Weights of a small GPT-style language model, trained from scratch on English Wikipedia.
Size: width 256, 2 heads of 128, MLP 1024 tanh GELU, 10.7M parameters.
Architecture: LayerNorm before each block, learned positions, biases, tied embeddings.
Training: a variant of SOAP for these matrices, 179M tokens, 2726 steps.
Each number is 128 + 32 x the weight over the matrix's rms, rounded and kept within 0 to 255. Layers, rows and columns count from 0. Numbers have three digits each.

# down: layer 7 MLP down (transposed), 1024x256, rms 0.0791, rows 679-725, columns 0-63
# up: layer 7 MLP up, 1024x256, rms 0.0922, rows 680-725, columns 0-63
down679:188131099155062120119111153128105130169110138101166175089108127148107157097156141166139116139100161128166122068136149095143145126153122112123148128128100136108138096121107078136151157083114135
up680:138133101122159146119131092102085145074152195127104176124080113154086121096102147085151092155069145194082139160166081101110112171121104116119096122091108115173104152125158072147101087144155124
down680:138088152058120182133182147125082086123088171131130098117134137135196137155111165142108122152120164138089099185119159155120151170127127131164099118179142129059138147181172156176091102191081154
up681:184154084137132144125109185070139142172133147139089119130179101202163084098040173071042087171089059143149176113175150105138136132121156204080160114128115088038094097154095164080225155075104097
down681:131126144121116100088140181124099121167114129096173094149094130211176111128089211149158067079168041129116129173101164104126125100135100108041133116145123086126116130112122101102121155174145104
up682:149142159160101149134065146084122102119118193149147151072225148099120153127160190092169195120123138162149123119116128143060136103161156178088072114107160156128137146135109176073125060145101146
down682:149113088103083149130152121137170165150121153162133109071154135110105090107132170143111098175152140137112091099147102183164101105147139093130137131078107106135146135076094129137183111071172122
up683:100117118131236126110059097107149142132069111133104153128119056105141180124155193160142178124094097161112157150084087125100091133085118072051131106132123072160116131089119147123148103118209075
down683:134178151164130150155094124172141165079158187118140096174144183233121080125089150118158117186084147116118130135071141087142053138182223146088150167090135118109130162130159139084169161081109151
up684:141116119116088058132141083069150089087095129121111101079112150116120122092126156132118160177136122180122119144157098204138160100176129127105112121148130163138139125089121112163120107172132124
down684:130088110125097178185130061155188122169126097063153083102134146086103093188106125105145129168104119130103162085170167134103101176148159065160114147096092108156139141143175113100092159142101122
up685:084125095210182165064096103090077113108152109138115075109124221201149103153146105146144149166108116164173156081088139207154138184093088121137115120168106136146099084144120133062114147156115048
down685:126090139075101210099099101136108137094208151075128132092147144102168118085108114158114120171103132048068177091199121142101137085111161114153137145143222117106117151101081117104143195148121132
up686:114180147141088089116161140127074118093148106085105158136078139178129120103082093179165100101196145163095171100149105178164114176122148176170130110131122130184113169126168095140103152117171067
down686:142106153132139090184151092137185143083117098147124114158142163118104129179096106106151112096121133116132145133114128117105153072118074106149132093119148107098150140157138161103163061140126141
up687:120140157109067138122136141192121148121130105116205160058121117085113115087198108100081163143151137096122150149173152132148109095142101169099153117132107124137093136092055146161066072192081165
down687:078109074104131126147087144124105124129125117122136082106086123103118148128130128101125137139137125154099101139128104154135103189150106101123135051132052125070143153105122124092112162086128151
up688:060123102140140108145109079193119165166109158104151121158100145149123135142130121131216116133090176048129178146150061074120161110155196156136127146147117087152148130058103103151160135137151117
down688:159144139092156119156157124114098110110082141076118106093125178140179169074166101155146161181132138101141178138144097162130126127164107157116147093108102105132081137128143112122110126021088084
up689:119158144112180152120141097164115146158127111090101117160112130086105127114099160117150134092131090077134125130135097101163190149104169114120140149139104087155165098099111171126172172127123118
down689:157095188125117116135176113110125144109177130158151130077093105075130125116134125136108119030083099157133139095101087171143130136132198082178097144134134117132148178160103134125074116191164140
up690:080067129144124145197098169094143127191086077129120090091136127127152091121170159169164117138105110174110164110118142112094177146136125121129120122133101119131122150149172148137096123144098094
down690:103138171147141088076112168104133122126127148112127145167107171117140172122112158099214137121125148090076127140103133081169080105109146124115135148130116135137151132153098164146166108058142118
up691:146120126135097155141159082165133163117159149115144138133154155126092144142113102132076108113150089109084159126159174107161141152174113155165148115107177126117169110060143082105118069107145130
down691:127109111122151157103101057116137138185090147157154120102130166153113126153089107131075176126129144175130136127164111164107106082174152094147113152148099132138125152130088052170107170124141135
up692:147089170172137155156103126146082109102141096096175167089105165169114077142098131130105144085112116107103139173132086142081151150190101173141165181107081128166130180078120079120091156124167140
down692:154113131094052077168162115143127033128106128108124145172141125111125193097155086128117129149154170109129164100127111143099136100101191053145128102108069167106155155060128073134133094091142160
up693:134126145188142105133146171145093178138102101126162182176143137111091090107048141059159153073088130062210156102112103117137094096075129102162075136117135144128089115112149138125109111117098141
down693:148091136123106168111104149135161109063137061082078159119096118131173147143174168174168202153132177139163149172204073187084086140104142120151102161156167178050100078093103166142084120132041134
up694:100164195155139090062120209106148185143136117134160178122158065174084127114163131145139092092108092136062098134122076119128148140144162124105170163131163103143169137226137186147124129106106130
down694:127157184123100168209136141145173203133056124131103118117139146133112136134103141156074138125130087103126144132143160123166151121155119103138110193099129118071128155019072105146140101151104124
up695:154132141137128104135138122099149095075166144087120119171056206186122123093106175170127166134043060164075119111092163151116180105095133151142166199072079081079174096117169101103063120084125181
down695:190141086118173147116121133136111094139138140115155133172085109112189070180127203221029128100060123116152134200090151081116161124172116076125114094095112075095080128071123134150131090164088142
up696:142152139125153101092224156122109128133183132110132118132116120185113074125040115085149152117155051150112173124151107092099150132122137215092189131174130192098038134119111173084162130162013087
down696:124136160144140141209130109138140083159134176123173119097104111001183116162140087138086091162155159160166118115138135133120195106096147067115125159122034118218183064168109180158040147131177107
up697:189128123146167086222073112118113162095131173121041202110115162105189119198131170156159142124098131110149105086085085095132164168139110084129159107070087105149122064124118136126198099140121129
down697:151129103114132128102121093168144147207073084127079139028135132143048156169118073077158134184141126149156140093200139150182100131107097127171112140125111132165127146155138106151142067173133161
up698:095121155131130163119095143130235112127160143075128103179172149154130146138124202107062184132092140131133170168130164137050112197069171126171137158149137172136149101133110138135126143114109132
down698:147117139126098166131147138095086139147141175181124144074098112125108098157179136146124164113126195148118093076102129135100114123134128084108115113128109138149127157108085097143090143146146140
up699:139125082138111186131099129122155150133136129135152144107134100133127087144188123176126124109147147136073106116132135106105083163127130181190106127183149177082127120110128136072139068142127072
down699:150153099076157130115124146113125087164118139176121108123108150140151132143148145135147166096141149106079098104131146105070110118109180189112129161086107094112142160122129151117095095176083131
up700:128121216122085035134103126051127111154180158156128130069172132122087119053104125144161149118126142144151104160156146054100139151078105164117144187120119175133113120120145136165120124128125122
down700:145127143151146207159150164155151142131118114142157121082132161070148101169156147150117160106059129116142150126162115132116186143167156096049121161101095106102128149112112095140110159102122163
up701:123169069081154105098121110113114089125112179090135126071167163171140170123092130140156143109110131145171194155172127113133154133128119140107117120124087062141136162138132061070156131113122212
down701:103154108160216159185136152172152110032157148114103113091192149116109169127151110143085171066196172090175114097087168042100130175075118135178115161096148138142149105157147129099118080253176110
up702:107073150125126145122139130130122103164171083089133157152112108193150132134102111086120157141103116120138185102131140094091092134132105169109073124115121118111122125130178102144100132127196143
down702:132109099148177100131093141093099160187128169173084125087095134152152172155100111116097069172134166107148103124131158154186169124125080170183138158102048089103178157161087084126113122131102124
up703:112116069178144087226109128149132103163130154091132155064122144144097112099146127177168102158079140104139106105093122105146102144148165119125086156143187160150204113099171135129162151122064142
down703:193110023146163140181106096141176144188110150117170110134176156118131120068093108181123127131091158117133193165135132091102088112172147172159105129110118126085059102122110137133128088082112094
up704:168094105113123152139121066147117146102101159108134105163119155074142088162158126124131180128114135173144140150109093077103147136127116130134109167107122119158103031151162121154103117104079181
down704:100130127091146169147136127147072109149176094099112149143161152121112126183087120105143072116188083167118115109091183138103122104156108127145113138145098102083160147194179131127115135123060098
up705:169071141115133160060082174120158146130114153092149136151129140136067078118078137200150144114143137102136084113103138090144108075142115173147129109142152092142098182100116131045141144151095160
down705:210150143192149106124121079150130097151124101154089127136150119177136136137097063141181131130126155140107109061081071143161121133149146093096129163149087184148155146153168126122174110131144124
up706:156093140165103153097138117129117154129129112126116180094116108108148140121160093129137043147179137178129131142045119145113102139105140146117124214193152161149097133135110119105169072139135095
down706:122103113154115093177173185167079116195140121158106102115125155120122162168134167124165149135132100062195109185163167114123091131125134118162159108111093116124141156133097110093167103076132123
up707:121091131043169120144119113104131185101092122123138139125106163101140097073127131140125128127153112150130180099149114121145132044066112132115127200108103107112101062134161154171098145115127136
down707:153151106155111142168171141119152146116137113156082143100110145084114157185185147159129132136085134111110107171116109111129145064085194137130126111106085131134073086147143077192077171149147106
up708:130142168077098121162091074129080150142096124135077188237123114170102156127108173108101155111077066167105121156112114130120128133191177199112136115130170128132134111104140120068149095083127121
down708:170122088112141155101176081153092146102091137167151143142111143154140207175159071145090115149138137048086109049164107095112141129106184148080134143144160080145159103110107145146099105151209114
up709:104129089160161178175112118093140079091124111112136083138103138123094154111139149117137126107123108120160099124146089094170159141067123108121142113184074143142144118175170182073128098083195163
down709:137114056073160121176136134093129110100150115138129105115109079126144111101105127161183135156175166104106174108053146115112104086118163125154129111104172095107152161116147072119181093071125120
up710:105162139122171191155124101083168121150131118091132183128119132187120150118075114105152201166148169085182088155107132107159106059074124151176132172139084178103126156131125149089142096115107169
down710:116166133088068102097118125067110067093097101155047142106096136123158146153164160091114149153111130130141141140166138149150141099071159163113147120103135130110154073147141136142021173183094110
up711:114164139151057105124154099131049186108173108093130055148113131174116147122125166096149128150091163156198087106131138167149073146155125117120127142164131155106117143113126142114153118134146104
down711:070136081097153143147172160114127118127137159169137145076164126103123146121148132102097104096160094110131126141132114144121170186127168109165182084091149116140138104122125127100100100188126133
up712:191144119128167109108158153149154093139125114136128070148114099168075129122142148066141048119158069123188123132082128085151106163137140097087160163132091151138095138134091136127096163166071121
down712:175176168128094157122154139102172143128185168144108070159105188136096107123096145152105116104148067183148144149081123149099137138096080098136120114082150110189130116152143099106121181121107091
up713:116136149147144125098202112162138158138071158138071112131133171123117073159088129147149152116154142107146096096154116109124158132160154129138133144121160098025123147110119134140101126127128127
down713:184103114105157085114104121135147166155148090059085095098132099108167160151161124141186160142137166137188160139065069134066116124136174108131140113125164122169123118180155101109127132140162152
up714:137100151163135114148087166129122137131079108166115130141149132163117163170084098087137075121151161086139080144143131153116152162153175127136078128136099043165079098134139122148187121161111195
down714:128091169143101094207132195166112099114149135135139086116138087150168162150150161143182179112170143153141153104127152174169112136046139162151132128171143161092148099114065106142126155144130186
up715:165081120095155135154084111125195211128156123077187143074116089147176148149124101164095144095142134053124123178167065121102131114104143090130124176168173162121137114163170170074058167080107124
down715:125119129102110132144145100142173113122138161118174088096145094145119107088161075099106112080115180071095142105135090135152153134108126165138169165205120065082097185084084115123132072163081095
up716:106114164153169150159103124157173095121127105214108149059111132117144109158098099154148126098135153131214126150137144139123113158129122133101168139144070074113137074121129067138122180191163097
down716:109163092117089123123128149155103126070095120177123127143104014129107154150138066169138136131106114132114158122090131129064144122157064164097168128095129108050099162127147141176171128195132190
up717:158149144126103111115158115165171124173136199127104150110187137094146155203046204157109098140111122104092137151177086184091140215191069144147111137078088152103153130084083167122146106156127161
down717:142066136176118085134153103115153136116136126141145182111107114129120169096169072166122123136105180171149164099068133138149174105117124070120138102157140146180092106141124070124081115067095110
up718:154135155145124161104162069123131121104134115104113052101157075193101133096129183136106108164127127138152129110129129154080131134108142103123145075110096071148150151093107096127101194114066134
down718:080126117098085133097111176147131131136141072125160141096098134074113086142055190110130121153118139092131116090179101131190090115087145144076109085092131183143171134146104104117171141150129137
up719:158116054185122112172125168115115102149094123171113170143091132099115115161124144166184115134100157122111113099133074102120154081146123147081102132194088161187154152149157130076138121105140175
down719:133185112113136103109150147193135138148110106136126086051156121184152179112104124092107172085147141154131164145122110180131116065086142127063167204111086066150076041108136104209098149070106139
up720:153139133150071148147160137099052128098142176184134129108103141173154138147098105141141103032132159071155078104153114170115112159152092170125111122127185118108166126110110144100129128081149111
down720:143176165145169187119095115077144130049140099164120119154165125130058162155154172138099182163087047126193139097125152164095159164112124142063157119172107137142087148108134059150142124173166166
up721:127099138117088102145127111124139220150138119139154223118136155102078145134128138097120134143119072137131160123116154099119164098103122139087103135156156108121105152151165098139116134153090141
down721:185181146084108187091157106164098128151079143142156095173151060161195109109140174158118182087152096103144110045107160139159171123189102116132132125096104190144126111127055102167108131149163095
up722:123176047146151099121083127081139161101124144067146165120089136151164148160178174118143105082191136104136136131194128124128127181083172186152151138108124156081136072114127128085094127126079205
down722:055123117102136094171074127134128159151114173156060103109114125163114159110181192087099098114146194103209083119111125134088148127158170092112172189145115070211126121127133126122097091139129124
up723:119165122074110170122184172124142150074107118132105139145153137138106132104085172154108134184062215081137136130127140108135169146160087078149154115124167158132170115146101155111150137087145106
down723:155110069087120150124146121173154175143138122121127077135108128127145136128153185148145107149200117164159174122087143131170132170211115099135136071063132174078150145132130172132178120000095108
up724:126064092198116108144130125106140103152145108166142147121139125111176081169114117061115113075096111147131164116135070112098142168134139099142083108127149100143115142174172112124112154094150100
down724:190156124156121126103174145089164110114103139194104113082121116102111112110159103161106077142107106142082104132132159109125146151126116113036156150165138149130150120125125106156185159148102128
up725:138144151134134139169071107150161072138198163165109145138119151150118096049127174169155113165131123120064123148117108079106113146112098124162109140095140122086166194129155112138070178075126073
down725:071134117112123134170141104125109114121145085192070113111165129114145150113122095119155127093111096107110143116188193200108152108113089077091181139127154094115161134192111145153131121100171135